config.yaml
d_model: 640
vocab_size: 32768
rope_base: 1000000.0
init_std_down: 0.0
beta2: 0.98
weight_decay: 0.064
batch_tokens: 131072
steps: 4003
Each number is 128 + 24 x the weight over its row's rms, rounded and kept within 0 to 255. Layers, rows and columns count from 0. The size above them is the row's rms in percent of the matrix's.

# layer 3 MLP up, 1728x640, rms 0.174, rows 642-670, columns 320-399
size [102 104  94 101  99  97  98  96  92 101 112 116  98  98  95 100  89  92 100  93 107  98  98 101 100  97  97 103 100]
[[107 178 111 119 141 134  76  72 124 119 192 102 163 135 135 103 135 113  99 124 153  96 127 115 106  80 139 126 101 106 128 102 107 127 172 103 134  58  85 112 122 170 137 132 137 111 126 163 141 135 161  94 138 147 101 147 136 140 124 131  99 118 144 112 154 136 127 123 149 157 140 103 127 126 117  69 104 142 132 126]
 [121 126 171 135 105 132 116 154 135 139 135 121 166 160 135 113 106 117 157 123 130  94  58 104 108  92 133  74 119 116 130 142 120 117 137 128 126 127 148 129 162 130 139 154 123 117 163 144 135 132 145 138 156 189 103 148  57 121 120 156 146 115 141 106 159 150 161 152 112 198 113 123 123 149 138  74 167 149 149 162]
 [118 129  93 124 125 143 149 106 139 158 147  67 134 158 159 118 169 164 135 127 127  88  97 141 128 131 137 128 160 150 117 119 137 140 117 120 107 146 101 130 109  98 141  92 113 164 147 144 128 117  66 134 171 161 148 104  98 120 109 111 105 150 131  85 128 134 144 118 123 129 108 146 144 151 125 146 128 113 117 101]
 [128 112 144 126 101 119 111  91 116 140 109 153 132 130 142 134 100 131  85 154 133 144 145 142 144  59 114 126 131  99  93 108 120 154 147 148 102 130 155  88 183 157 155 127 160 124 125 105 142 144 115  84 180 108 109 127 114 137 134 168 123 162 121 114 165 124 133  72 141 142 125 106 132 129 133 153 116 146 115 125]
 [149 177  99 101 135 158 109 106 152 157 102 153 166 115 109 110 153 147  67 137 101 148 128 133 143  91 147 167 122 145 163  87 116 136  89 137 107 114 146 133 166 133 133 163 167 115 145  86 147 104 147 120 169 110 124 152 132 154 107 169 119 152 168 110 102 133 195 110 141 169 130 175 169 120 140 147 152 156 111 122]
 [123  97 100 142 149 127 142 157 107 160 129 105 108 149  91 139 145 150 137 189 147 142 103 140 174 115  95 130 160 103 112 107  83 109 135 119 145 114 146 117 123 112 123 139 157 183 131 117 147 121  96 134 112 120  89 104 162  69 116 129 123 110 134 150 127 125 138 115  96 129  92 133 104 134 137 152  89 135 112 114]
 [ 81 140 137 134 155 138 121 145  89 121 109 171 103 118 135 166 120 156 130 151 130 103 113 116 132 157 139 133 125 110 135 153 106 125 123 178 110 105 144 108 112 117 163 107 116 164 177 111 101  69 112 124 132 115 130 130 103 114 137 133 124 114 146  93 114  67 111 140 170 114 105  62 109 111 107 108  94 138 129 155]
 [143 112 114 159 135 116 135 105 108 157 146 122 139 119 121 113 152 137 109 135 140 105 137 140 157  99 133 168  94 152 162 136 108 154 120 106 152 126  73  89 153 107 158 114 133 107 111  93 146 131 144 108  87 142 136 131 145 162 149 166 117 141 132 145 123 116 138 139  86 169 112 107 106 139 147 145 160 147 157 152]
 [155 157 107 110 124 121 122 120  78 129 118 184 121 144 117 141 130 134 151 146  99 157 140 118 156 170 127 111 137  73 138 122 108 132 108  84 121 184 132 106 100  93 152 127 152 166 108 120 115 100 117  85 111 135 127 104 101  76 111 136 128 132 135 110 115 138 209  91 105 140 135 140 130 144 136 124 133 114  76 153]
 [ 60 185 143 125 107 156 158  80 178 161 134 117 146 100 144 145 131 128 111 123 149 149 109 129 126 112 124 127 157 109 117 132 120 115 114 129 121 125 119 140 138 130 171 160 123 151 101 139 160 115 124 147 133 113 155 144 119 103 135 137 135 141 139 159 107 128 134 129 170 152 162 133 150 136 160 128 102 114 151  95]
 [134 158 118 109  83 172 167 144 120  95 162 134 163  79 155 137 119 121 116 113 116 121  95 127 126 131  58 128 117 172 117 123 152 131 100 100  91  44  90 105 146 106 140  80  88 107 164 120 128 106  80 135 119 114 137 152 119 121  67 129 127 153 127 120 131 103 145  61 153 138 107 150  92 116 157 134 169 108 111 140]
 [119 156 135 128 148 149  95 149 106 159 100 124 142 137 109  75 133 104 114 162 146 121 175 130 169 113 137 126 135 150 154  93 158 138 126  76 111 130 101 115  83 154 121 124 114 120  95 168 107 132 130  93 116 106 111 134 176 141 105 136  94 106 110 130 109 177 121 166 154 125 111 109 107  95  99 131 158 130 140 133]
 [129 150 111 138 138  56 135 125  92 145 128 152  95 112 175 114 151 135 107 128 141 112 121 162 113 117  95 160 146 144 158 136 132 142 142 116 133 123 139  98 118 123  80 141 119 103 105 117 147 163 123 135 123 138 107 148 102 126 135 154 152 123 114 124  95 146 137 118 184 155  68 116 134 124 132 155 145 116 121 135]
 [ 60 123 115 114 159 129 125 126 122  84 149 152 137 102 115 147 154  89 143 139  93 145  90  81 102 125 150 104 117 153 121 107 128 122 121 165 127 128 112 184 140 176 124 133 117 124 121 135  90 117 153 168 130  80  63  92 128 137 129 141 154 135 120 133 119 112  80 121 118 112 132 102 147 129 114 114 105 127 132 154]
 [130 135  97  81 131 116 104 172 112 151 134 133 138 147 116 138  97 150 141 151 135 120 125 148 143 101  89  68 127 137 183 119 140 150 150 153 118 121 124 119 120  92 157  94 171 144 135 136 123 144 111 115 162 116 114 116 156 155 138 114 163 111 102 163 118 104 119 200 117 163 151 123 165  93 125 133 118 155 120 110]
 [107 138  77  81 137 141 142 110 128 139 122 172  58 132 100 124  94 125 109 151 117  95 119 125 150 132 147  89 136 107 165 134 127  87 114 127 116 111 183 103 141 168 154 144 156 118  84 140  91 154 102 134 114 116 128 193 131 152 127 181 142 147  87 127 120 133 122 135 139 128 126 137 134 103 102 147  95 111 105 119]
 [113 188  98 126 121 143 100  84 121 141 129 114 135 138 135 135 129 127 115 111 160 158 117  91 145  89 113 156 147  94  84 136 172 116 159 152 158 114 116 148 114 104 104 116 135 158 116 128 108 137 143 149 121 145  95  62 152 152 134 128 109 134 176  91  92 138 154  91 129 114 101 130 112 100 109 157 134 141 156 136]
 [122 108 139 115 110 159 132 127 111 156 172 177 134 101 148 134 156 172 123  85 171 123 100 119 154 131 175 113 178 135 111 128 100 162 152 154 141 139 129 141 111 135 153 120 127 152 128  89 119  89  94 122 114 112 149 133 128 120 102 142 133 128 100 113 134 155 141  93 142 144  94 104 132 148  87 164 119 131 100 153]
 [127 130 140 123 122 129 116  72 157 157 122 122 122 137 120 134 160 112 178 138  87 146 136 144 122 143 122 149 128 131 135 164  88 152 128 136 135 135 151 148 115 148 105  95 170 166 140 115 145 165 142 142 104  78  89 145 105 153  91 157 113 160  87 140 122 159 148 119 168 189 176 138 162 168  91 158 110 173 166 153]
 [ 65 134 121 122 139 152 173 139 113 126 124 112 129 130 154  81 151 121 122 188 120  94 158  63 103 102 160 156 109 129 152 117 138 122 136 139 131 109 139 137 137 119 111 133 157 116 132 165 104 127  83 145 124 115 141 143 138  70 147 151 167 134 111 122 183 129  78  94  94  83 106  76 136 153 106 129  99 145 136  74]
 [118 161  90 140 143 105 104  73 101 162 132 144 110 176 160 136  98 140 160  88 128 136 150 143 213 129 128 111  76 157 151 172  94 131 166 193 125 158 122 133 134  95 146  96  95 139 113 154 129 174 146 129 131 124 159 113 102 107 135  93 131 163 161 142 168 104 154 135 131 117 111 115 132  91 174 132 148 150 116 157]
 [140 145 121 113 108 121 114 161  83 133 123 120 113 125 149 128 155 137 118 119 157  99 143 137 144 139 124 127 132 117 117 119 101 135 143 112 150 111 113 113 121 145  82 132 119 134 100 128 132 100 143 117 113 185 126 146 172 130 171 133  71 104 142 129 134 109 123 149  91 113 104 138  90  97 107 144 136 161 142 123]
 [104 110 118 103 167 118 124 157  81  91 141 115 147 146 137 118 112 179 127 107 143 122 174 177 141 121 103 140 132 132  99 141 149 135 116 107 138 159 133 129 140 118 136 149 123  81 127 107 116 114  91 160 101 150 118 128 101 108  65 166  86 127 135  86 164 105 101 130 104 141 155 150 144 131 140 125  67 194 155 120]
 [136  93 129 164 159 127 126 127 131 121 162 129 132  93 119 109  79 139 121 153 132 169 141 111  85 121 141  91 154 114 169 141 106 134 128 150 127 137 112  89 152 140 147 110 127 143 108 134 109 116 147 117  93 119 143 161 145 154 178 140 153 126 122 150 129 115 142 106 100 124 102 123 182 112 118  72 130 125 146 129]
 [138 194 114 118 156 152 121 112 148 142 114 108 139 121 110 151 123 136  96 108 133 127 136 139 179 155 174  84 157 147 132 151 146 136  98  90 147 135 130 119 160  69 151 153 177 150  93  92 151 193 134 133 138 130 118 135 134  88 143 156 122 139 113 140 133 117 157 126 124 129 102 104 147  99 118  89 144 113 140 144]
 [124 131 122 159 128 147 113 142 129 141 112 187 152 138  92 118 135  66 108 156 149 161 107 124 131 110 107  91 132 140 110 113 135 171 136 147 163 170 149 127 138 166 135 136 137 177 106 116 144  97 186 121 135 154 144 134 177 161  99 120 156 138 127 136 165 148 124 124 163  78 149 144 124 117  95 118 103 105 136 125]
 [153 191 141  91 142 120 138  98 116 120 155 147  70 107 106 164 146 114  75  97 146 111 140 104 167 154  88 147 134  85 117  93 165 112 119 153 154 139 149 105 144 110  52 141  78 128 164 106  95 123 132 129 157 139 148  82 137  97 130 114 158 131 106 122 109 104 114 134 173 113  98 157 127 115  98 129 116 118 115 137]
 [158 149 148 158 130 110  92 131 148 156 105 113 111 190 140 126 131 158  91 145 153 115 150 112 154  83 122 133 123 132  94 129 131 145 124  96  63 101 135 115 157 135 120 126  92 138 114 117 160 135 166 137  77 138  85 134 105 106 132 142 158 107  73 128 121 113 108 104 147 134 110  89 129 115 133 142 155 138 128 121]
 [153 155 121 115  91 128 156 119 117 157 121 165 128 116 122 133 109 161 116  92 116 165 128 104 115 136 162 140 158 127 137 158 147 134 110 102 116  88  84 118  96 131 119 122 165 168 118 155 141 233 105 147 108  95 105 120 176 154 127 142 163 168 155 149 134  88 153 157 136  97 136 128  77 139 148 143 114  90 195 189]]
# layer 3 MLP down (transposed), 1728x640, rms 0.167, rows 642-669, columns 320-399
size [ 99 100 100 106  94 101 104  97  96  98 108 102  97  96 100 103  95  96  97  98  98 105  98  99 100 102  97  90]
[[131  78  90 108 113 154  74  92 129 103 146  92 150 130 155 135 134 159 110 139 115 126 127 165 119 109 178  93  87 105 168 159 130  60 131 134 148  93 178 167 132 139 117 119 149 151  99 129 131 131 127 148 144 102 142 153 140 177 126 147 137 134 124 163 121 154 119 124 163 109 162 132  89 148 159 174 118 150 102 163]
 [139 144 147 156 189 159 104  79 143 103 103 113 153 135 122 111 132 123 148 140 149 122 126 129 126 129 151 127 162 141 103 176  73 188 136 131 140 112 119 109 114 108 129 129 110 117 131  95 127 137 130 139 111 127 139  88 155 116 147 117 156  89 158 110 103 152 149 140 162 100 143 147 126 116 128 128 102 143 128 166]
 [150 154 108 108 107 149 128  90  95  97 111 132 146 141 100  85 186 134 128 120 162 119 122 113 143 168 145 136 120 103 115 139 125 178 119 163 160 125 116 116 156 136 121 148 136 103 117 126 134 140 112 167 112 136 123 158 177 136 120  94 133  73 139 122 122 155 131 124 137 154  90 103 159 105 103 156  96  96  97 152]
 [139 135  89 118 136 142 111  84 120 136 140 103 143 129 132 165 136 107 114 162 138  81  98 132 135 135 107 162 115 121 112  64 124 137 149 135 137 116 123  95 150  90 137 137 156  54 107 143 153 133  70 124 121  83 117 122 111 111 131 127 157 147 119 154 138 119 106  93 136 172 113  99 195 133 128  95 157 122 140 113]
 [133 146 105  61 130 106 179 127 131 113 131  98 125 122 130  81 120 150 135 140 142 137 155 175  88  91 162 125 103 146  98 148  76 102 125 102 111 123 130 133 101 136 152  94 173 156 153 129 103 122 140 136 182 161 129 136 102 120  96 143 141 188 121 123 133  96 138  99 121 179 124 159 131 153 162 118 181 127 125 122]
 [139 196 146 127 145 138 117 144 117 131 173 122 116 102 117  98 118 129 133 144 158 131  92 136 123 120 112 139 130 165 124 163 129  77 138 107  94 161 103 149  75 151 152 142 143 142 197 103  96 145 136 113 135 140 112 125 120 116 147 149 126 155  77 110 104 167 132 101 133 101 158 120 122 157 167 130 127 133 145 126]
 [ 87 126 113 116 163 190 146 155  78 144 163 132  85  89 137 122 152 114 119 180 127 162 134  98 142 142 111 117 105 141 146 110 168  99 134 115 158 117 149 149 157 132 166  89 127 114 122 125 194 123 111  69 114  92 140 160 127 131 165 115 132 142 142  98 126 118 140 144 109 106 153 112 122 129 151  83 133 140 152 135]
 [118 158 101 100 114 136 141 175 142 151  86 169 147 166 136 140 162 128 105 124 141 130 136 125 134  97 121  98  89 121 123 104 149 128 113 102 106 100 133 111 151 141 142  90 140 130 156 132 132 154 136 153  88 134 135 153 107 140 113 119 148 126 142 100 168  75 139 113 177 117 173 179 135  94 112 151 112 109 139 109]
 [111 109 111 155 183 125  97 148 145 113 158 164 102 152  97 109 164  93  99 108 134 165  89 180 101 144 141 126 151 176 134 110 148 110 142 147 117 146  84 151  94 102 132 140 140 130 162 111 132  66 146 164 154 122 133 125 135 122 148 155 118 129  92 104 111 156 127 141 133 121 153 142 118  87 134 118  98  95 171 116]
 [133 117 162 152 145 148 104 133 119 173  86 122 124 130 122 142 149 160 148 176 116 115 140  88 118 128 127 150 110 155 141 106 127 163 104 142 147 141  83 131 120  92 148  99 137  94 161 160 141 111 137 106 136 148 140 116 130 102 101 134 136 148 133 139 111 122 124 129 175 177 173 139 159 129 127 178 168 149 100 141]
 [114 103 125 157 133  63 138 137 122 100 163 137  97 180 134 146 147 115  79 145  85 182 154 140 116 105 179 132 133 168 168 115 141 161 109 150 145 142 158 116  99 101 117  93 128 134 147 142 106 110 153 138 107 170 148 148 121 156 110  92 134 107 175 123 107  84  79 147 104 148 118  92 143 146 168 146 145  83 162 118]
 [105 114 128 119 155 136 127 108 159 124 120 158 133 111 121  95 126 137 125 119 131 141 136  78 125 168 130 150  85 160 124 112 191 137 111 111 140  99 109 122  87 148  83 147  94 121 138 119 131 100 109 139 141 108 127 150 133 167 131 107 117 105 127 143 136 144 142 184 121 108 143 111 107 143  61  89 168 121 143 105]
 [111 104 151 100 152 102 162  81 126 121 121 119 140 116 153 116 158 119 131 102 142 149 127 112 136 137 135 146 137  87 144 121 144  96 138 155 129 104 140 156 124 161 157  85 125  93 135 130 105 159 144 145 124 152 126 157  79 158 131 137 150 133 160 174 183  93  99 110 165 163 141 119  91  74 113 136 141 143 114 108]
 [135 126 126 144 121 123 106 150  96 127 115 136 140 107 128 132  98 134 112  99 103 131 139 109 182 157 122 147 147 168 125  95 165 126 105 174 176 135  65 122 111 128 166 154 147 141  86 110 175 111 165 139 153 171 128 114 138 159 147 159 138 121 140 137 120 151 129  79 118 116  90 119 171 109 119 103 167 112 148  94]
 [151  99 163 150 132 143 121 149 127  95 110 145 116 113 104 157  92 116 138 104 106  99  91  88 116 141 143 143  65 137 129  88 119 154 162  96 165 147 136 161 109 125 124 182 108 144 141 113 118 127  76 108 134 105 142 144  95 123 174 134 109 102 151 109 139 122 131  88 104 167 135 115 147 157 134 146 135 156 114 149]
 [124 121 115 145 123  95 150  95 130 114 129 134 107 151 151 121 138  98 110 150 120 142 154 141 134 156  90  98 138 138 115 133  94 153 123 139 130 125 147 164 142 110 169 107 160 103 131 117 131 127 102 139 111 177 145 112 151 145 150 144 176 104 135 113 158  79 138 123 117 162 111 110 112 131  94 108 130 154 156 124]
 [132 132 134 107 105 140 140 105 134 173 153  94  76 112 156 123 156 122 139 105 131 102 151 148 153  89  82 160 130 137 115 132  75 132 148 102 146 112 157 121 120 105 159 133 139 103 137 102 109  72 141 134 133 145 120  99 101 107 166 101  92 141 143 100  73 124  98 103 109 113  64 125 132 128 131 152 146 140 125 159]
 [125 174 177 106 100 115 158 163  92 136 154  94  84 114 171 158 140 164 130 133 121 118 165 143 146 129  73 107 157 138 157  77 118 116 114 114 154 167 146 136 137 152 123 136 151 130 123 114  85 112 125 111 129 122  99 105  91 129 161  81 113 136 110 104 123 158 112 130 112 129 139 162 121 139 137 134 127 138 167 142]
 [139 109  97 138 117 151 173 148 100 136 118 109 123 166 145 110 127  86 148 110 106 135 120  88 130 116  97 111 111 135 138  95 114 180 128 142 180  92  68 168  92 112 124 108 122 146 116 139 145 128 123 120  94 132 120 145 101 104 132 112 163 147 130 108 118 143 132  91  92 146 140 133 119 113 126 139 136 112  93 139]
 [179  83  98 154  84  89  83 133 132  87 140  93 125 129 167 120 132 100 132 125 128 114 150 140 107 140 122 101 114 150 106 118  94 109 183 124 144 112 134 135  91 144 118  93 120 156 146 105 112 153 162 138 151 103 144  85 122 120 108  98 112 139 115 199  98 124  90 113 123 148 160 103 154  93 166 111 120 138  88 126]
 [116 132 160 117 153 129 112 118 127 137 110 122 161 108 153 134  99 122 141 118 126 141 127 111 194 155 114 122 124 129 164 119 161  90 153 130 141 111 129 140 213 109 151  71 174 101 146 164 131 136 142 127 161  87 134 116 106 114 127 132 109 154 137  87 119 115 116 157 150 167 119 106 137 149 178 119  50 157 161 116]
 [ 90 116 122 103 115 142 172 142 129  89 115 161 133 132 112 108 118 107 118 131 134 130  96 123 100  94 134 126 122 138 130  88 175 115 129 105 147 104 143 146 130 130  87 136 131 141 161 155 166 100 118 161 116 149  80 108 108  95 120 149 146 142 101 151 146 111 137 121 111 163 173 127 114 143 173 130 118 134 136 158]
 [152 108  91  75 109 126  93 131 175 114 126 160 123 128 141 110 119 125 114 132 119 135 152  81 102  40 142 179  71 136 141 161 104 147 111 108 131  93 118 131 125 144 161 124  86 141 158 142 113 106 176 128 167 111 149 118 114 114 139 115 125 151 118 137 158  63 110 125  82 147 150 124  97 157 114 137 147 161 140 153]
 [153 108 146 105 111 123 149 151 165  84 145 144 133 119 121 128 136 132 135 110 104 153 138 138 140 149 144 119 181 111 147 107 122 103 136 137 120 116 147 127 132 167 164 133  90 145 135  99 148 117 140 131 145 109 110 152 146 156 162 136 102 139 136 133 134 153  99 139 127 171 164 142 108 107 103 114 161 119 154 159]
 [176  84 114 154 133 125 128 108 157 113 101  94 147  80 110 124 121 154 128 119 107 120 119 133 130 177  85 150 145  86 122 128 155 117 124 138 143 130 158  76 118 133 128 133 102 115 140 113 128 114 126 157 114 147 113  99 166 101 142 145  98  90 148 113 108 147 109 160 110 127 115 150 136 112 145 120 169 159 129 104]
 [136 153 159 129 170 105 118 135 110 131 109 156 135 130 105 160 163 122 114 157 133 125 133 115 102 113  72  82  78 160 109 166 140 156 133 156 105 104 140 130 153 124 144 148 124 102 157 136 123 123 135 125 135 100  65 138 156 128 125 155 144 135 128 138 117 133 149 114 137 112 137 136 133 128  93  69 104  92 130 153]
 [117 144 149 116 180  78 146 140  95 135 147 102 129 151 181  98  92 157 160 108 139 152 196 120 135 120 104 185 141 120 147 163 143 142  97 114  97 124 111 107 138 111 144 154 111 175 165  94 138 124  99 180 114 114  92 108  92 143 118 126 181 141 126  99 129 135  81 138 143 140 108 146 160 145 128 155 111 134 128 128]
 [ 91 159 114 126 120 102 144 110 143 152  96 132 117 131 119 146 111 125 161 115 147 107 136 143  95 187 103 161 128 174 149 121 129 138 129 158 169 154 142 110 129 157 173 111 128 117 163 113  84 140 144  90 141 144 171 109 195 123 147  97  99 132 131 116 151 125 146 106 137 126  72 117 126 147 129 140 103 142 132 107]]
# layer 3 MLP gate, 1728x640, rms 0.168, rows 643-670, columns 320-399
size [108  95  98  99  98  99  99  93  96 106 119  93  98  95  97  93  93 101  92 106  99 104  97  99 102 100 101 103]
[[137 110 200 177 157 106 147 135 165  86 105 120  90 127 104 151 154 153 110 118 132 132  81 129 141 121 188 113 117 117 130 138 147 140 151 140 128 125  99 131 132 149 180  90 109 148 117 118 121  96 144 100 100 120 160 156 155 115 145 145 154 126 134 122 115 129 140 157 164 112 121  94 137 161 122 107 142 117 125 126]
 [ 98 130 129 146 154 107 172  99 118 141 156 114 152 108 195 104 104 104  98 153 119 115 112 151 119 101 123 137 108 126 137 143 134  86 146 115 111 117  97  90  82 106  99 108  91 128 136 165 134  73 160 125 115 125 117  84 151 125 130 138 122 144 115 112 112  90 168 157 164  88 199 146 107 161 120 159 124 143 121 102]
 [ 89 110 108 134 146 118 110 141 112 125 100 140 175 130 110 127 143 164 110 130 149 130 125 132 158 122 123 119 149  90 118 107 110 118 153 101 129  91 104  86 115  91  99 124 178 131 125 151 126 153 112 101 161 159 167 160 123 157 171 139 136 137  72 155 157  96 175 132 151 157 129  72 118 119 116  94 114 104 129 153]
 [ 78 110 145 186 137 104 153 156 114 158 116 156 170 126 133 148  90 105 152 139 133 141 132 113  90 146  90 103 137 148 111 123 106 127  99 121 115 150 116 136 114 106 152 139 133 133  67 143 141 110  98 106  99 135 135 113 122  71 146 155 109 108 106 109 115 151  79 148 147  65 111 119 147 142 107 105  92 125 169 116]
 [130 162 123 140 116 132 113 136 144 141  93 119 137 111 110  93 132 140 142 155 128 151  95 138  76 133 161 132 109 163 123 134 121 122 136 129 117 205 129 117 112 139 156 151 107 103 120 186 119 136 131 126 187 144 149  72 105 137  93 107 143 176 155 111 123 112 139 141 111 156 135 131 136 102 109 114 150 129 140 136]
 [119 154 121  57 112 102 131  94 164 122 150 140 153 118 113 133 160 184 120  99 146 100 169 106 136  85 173 104 110 138 135 143  98 150 127 117 143 128 121  99 142 145 112 178 143 152  68 174 125 120 159 122 181 112 163 112 164  88 119 137  85 141 105 127 148 161 136 156 118  98 117 129 129 137 127 175 151  97  95 104]
 [124 130  90  98 121 157 125 160 102 143 105 153 160 146 128 113 122 115 112 137 148 197  70 119 115  63  77 145  76 149 111 104 128 143 115 138 138 134 113 147 106 119 180  92 124 122 117 166  77 110 127 132 149  88 145 177 146 131 108 127 121 182 147 132 121 158 107 163 190  91 132 160 146 116 158  92 126 122 112 133]
 [132 113 120 134 103 130 122 172 127 123 126 112 139 110 111 125 186 143 119 139 141 108 116 121 133 128 103 168  76 125 126 120  99 168  96 137 116 112 100 110 125 119 124 134 102 103 124 165 131 171 121 120 129 109 132 104 147  85 160 124 171 143 187 111 135 136 108 118  82 116 128 127 128  93 121 143 132 143 172  93]
 [ 99  99 106 106 134 110 136 124 157  86 120 131 123 140 155 137 134 148 116 136 103 113 128 112  67 130 118 108 151 115 175 109 137 110 114 123 132 162 129 156 162 141 119 126 131 135  85 107 156 190  59 142  89 121 129 150 185 131 123 136 108 147 140 109 127 123 120 112 100 134 126 104 120 126 140 147 105  86 111 128]
 [112 192  91  83 108 178 150 116 113 133 113 139 104 101 132 107  99 109 134  91 136  84 104  89 107 129 153 112  96 115 100 136 153 109 150 137 105 107 112 121 141 101 134 108 108 122 154 149 141 166  93  90 156 127 168 152 127 139 127 149 140  96 104 158 135 153 152 125 122 145 133 162  82 111 108  71  98 122 115 165]
 [ 86 151 133 121 103 127 180 114 124 132 148 142 149  76 175 133 126 134 144 124 103 144 106 142 107 127 103 144 149 128 182 127 112 175 109 135 107 149 116 143 124 149  85 154 103 111 114 110 159 142  94 136  90 126 133  99 123 118 114  98 119 127 161 113 151 160 158 129 123 122 105 114 103 115 215 144  57 105 128 121]
 [155 135 143 116  84 142 121 118 146 127 120 144 154 129 132 125 139 103  82 127 107 156 129 116 120 137 103 102 165 141 131  77 117 116 110 128 113 122 145 150 143 141 172 133 114 133 139 149 161 112 149 140 101 130 102 193  90 127 117 153 123 155 107 134 153 146  99 116 117 119 133 114 119 155 154  88 143 126 129 139]
 [154 138  82 166 148 128 119 131 125 151 161  75  77 127 119  92  82 103 116 123  89 189 122 149 123 111  92 117 134 168 120  76 161  79 115  70 119 122 135 134 114 135 122 101 119 125 125 137 138 114 142 126 184 185 139 161  65 114 111 126 121 113 151 116 153 107 195 159 106 127 153 118 119  83 128 107 154 134 120 152]
 [131 139  88 103 153 112 158 135 139 135 130 136 189 114 216 125  85 129 106 133 153 103 165 171  90 160 139 125 127 116 126 112  95 112 109  82 106 163 153  80 122 108 139 103 180 115  99 124  98 137 111 135  96 164 128 116 137 152 112 123 149 111 135 122 132  93 165 131 116 117 106 122 136 126 114 108  96 146 105 135]
 [109  91 100 141 108 144 117 137 119 133 104 127 147 119 132 134  94 135 136 129 128 157 139 124  95 133 112 111 147 139 162 117 121 136 144 128 136 174  76 132 122 139 131 107 135 111 132 109 119 112 102 127 107  94 117 154  98 113 107 189 123 121 138 115 119 144 175 130  87  99 146 108 120 140  98 109 131 106  91 133]
 [148 159 130 132 143 152 114 125 133 121  81 107 166 143 144 136  79 109 160 149  61 177 107 182 130 102 115 151 116 105 161 153 130 155 152  99 134 147 132 131 135 156 132 143 120 161 126 171 154 138  82 103 128  76 141 182  96 128 147 119 140 116 108 154 129 126 147 134 166 134 133 134 116 104 127 130 100 164 138  94]
 [150 150 111  98 141 135 177 148 133 176 115 151 107 152 160 103 148 195 135 108 144 157 134 111 152 142  95 121 160 182 129  80 118 131 126 127 142 122 138 150 133 122 111 145 102 122 116 129 158 148 125 163 156 156 104 148 157 103 126 150 159 165 159  98 117 133 137 127 116 119 102 189 177 137 105 144 176 113 108 137]
 [159 104 112 114 129 146 124 132 103 131 165 117 144 113 149  64 146  96 126 151 122 128 167 153 125 129 124 134 146 156 160 115 136 184 155 119  83 137 136 144 107 149 134 130 143 172 165 109 147 131 128 118 141 144  93 149 145 150 136 138 149 138 132 144 156 150 108 155 101 127 130 129 129 144  94 142 138  73  79  81]
 [113 113 168 137 123 141 164 146 100 104  90 143 101 137 161 132 133 142 103  97  99 144 112 120 119 128 130 147 124 130 185  92  70 141 151 131 122 115 156 141 130 146 127 148  87 117 143 112 127  94  96 159 175 125  85 127 150 117 139 131 134 140 139 150 136 145 143 124 145 111 138 124 192 131 120 120  77 153  96 126]
 [102  98 143 119 148 121 132 114 164 167 109 134 117 125 101 113 116 157 205 149 110  74 165 110  88 119 136 138  89 116 149 151 143 152  94 153 117 129 105 150 104 124 146 107  88 158 103 138 160  98  90  85 161 137 125 112 125 143 136 128  92 104 150 172 153 137 117 142 132 141 118 127 153 104 134 115  86 172 108 117]
 [119 138 138 118 137 160  86 136 134 126 171 120 118  99 116 165 135 126 149 102 154 179 135 145 150 138 134 125 125 128 124 130 107 163  92 101 144 134 132  95  98 107 102 121 134  99 166 133 145 148 206 120 109  95 139 129 147 119 153 147  85 114 104 166 122  97 134 107 123 121 131 100 124 112  99 144 127 138 153  56]
 [103 176 175 120 117 127 144 146 123  87 161 137 115 121 124 161  98 128 103 156 141 105  93 122 161  74  96 144 171 141 121 122 116 120 142 101 115 134 130 115 151 171 138 156  99 122 143  87 115 138 145 138 130  95 108 142 146  80 141 169 140  98 154 100 153 116 116 128 131 132 140  84 141 113 162 127  59 114 105 175]
 [153 117 122 107 136 116  93 121 149 160  90 135  70 134 153 107 119 125 104 122  97 130  99 143 172 108 135 142  95 109 150  92 156 116  75 115 165  95  89 131 147 154 144 125 138 102  89 125 160 114  92 107 140 169 128 165 113 115 120 106 137 120 137  79 141 138  91 119  97 143 120 136 159 118 160 107 129 139 164 120]
 [163 113 121 141  92 141 151 137 162 175 105 139 132 161 103 150  87 101 116 133 151 119  98 120 145 151 105 183 155 129 122 105 123 158 143  65 174 120 123 124 142 118  87 150 100 104 127 112 162 143 127 138 142 153 129 111 112 105 136 109 119 133 122 120 142 175 153 166 117 121  97 147 128 159 124 120 116  88 116 140]
 [146 112 117 179  94  88 117 133 101 117 151 136 118 113  87 119 103 119 105 144  80 126 108  80 125 122 119 119 106 124 134 161 117 106 153 126  58 131 117 137 128 112 151 174 143 124  97 149  82 115 106  45 128 123 119 116 109 118 115 152 127 104 135 117 143 123 109 109 146 137 172 113 144 135 148 137 144 118 120  90]
 [155 119 121  90  94  82 115 156 154 112 131 148 143 132 136 111 114 143 168 117 138 108 117 109 146 103 105 137 146 155 132 101 157 148 146  95 162 130  77  54 135 129 103 103 134 112 110 130 136 146 149 125 151  83 112 136 116 133 140 109 129 106 135 114  94  90 150 128 105 143 159 135 117 108 150 159 134 144 134 141]
 [134 138  97 113  99 121 100 131 128 147 127 128  96 125 152 106  97  92 100 124 115 137 148 126 140 117 143 189 130 132 152 106  68 125 175 116 145 166 126 104 125 150 142 111 164 138 151 125 108 141 168  97 165 133 127 107 104  92 125 141 122 169 187 153 118 139 155 127 125 127 109 124 117 141 115 112 174 129 127 112]
 [112 122 114 134 139 154 137 132 128 109 132 156 102 147 184  80  80 106 135 120 117 132 176 152 126  97 113  79 129 119 143 116 117 118 126 169 124 131 175 109 147 125 141  99 118 149 126 113  87  75 120 127  93 118 161 148 141 105 111 130 105 115 147 138 137  92  85 123 119 137 172 149 156  91 138 106 104  87 140 107]]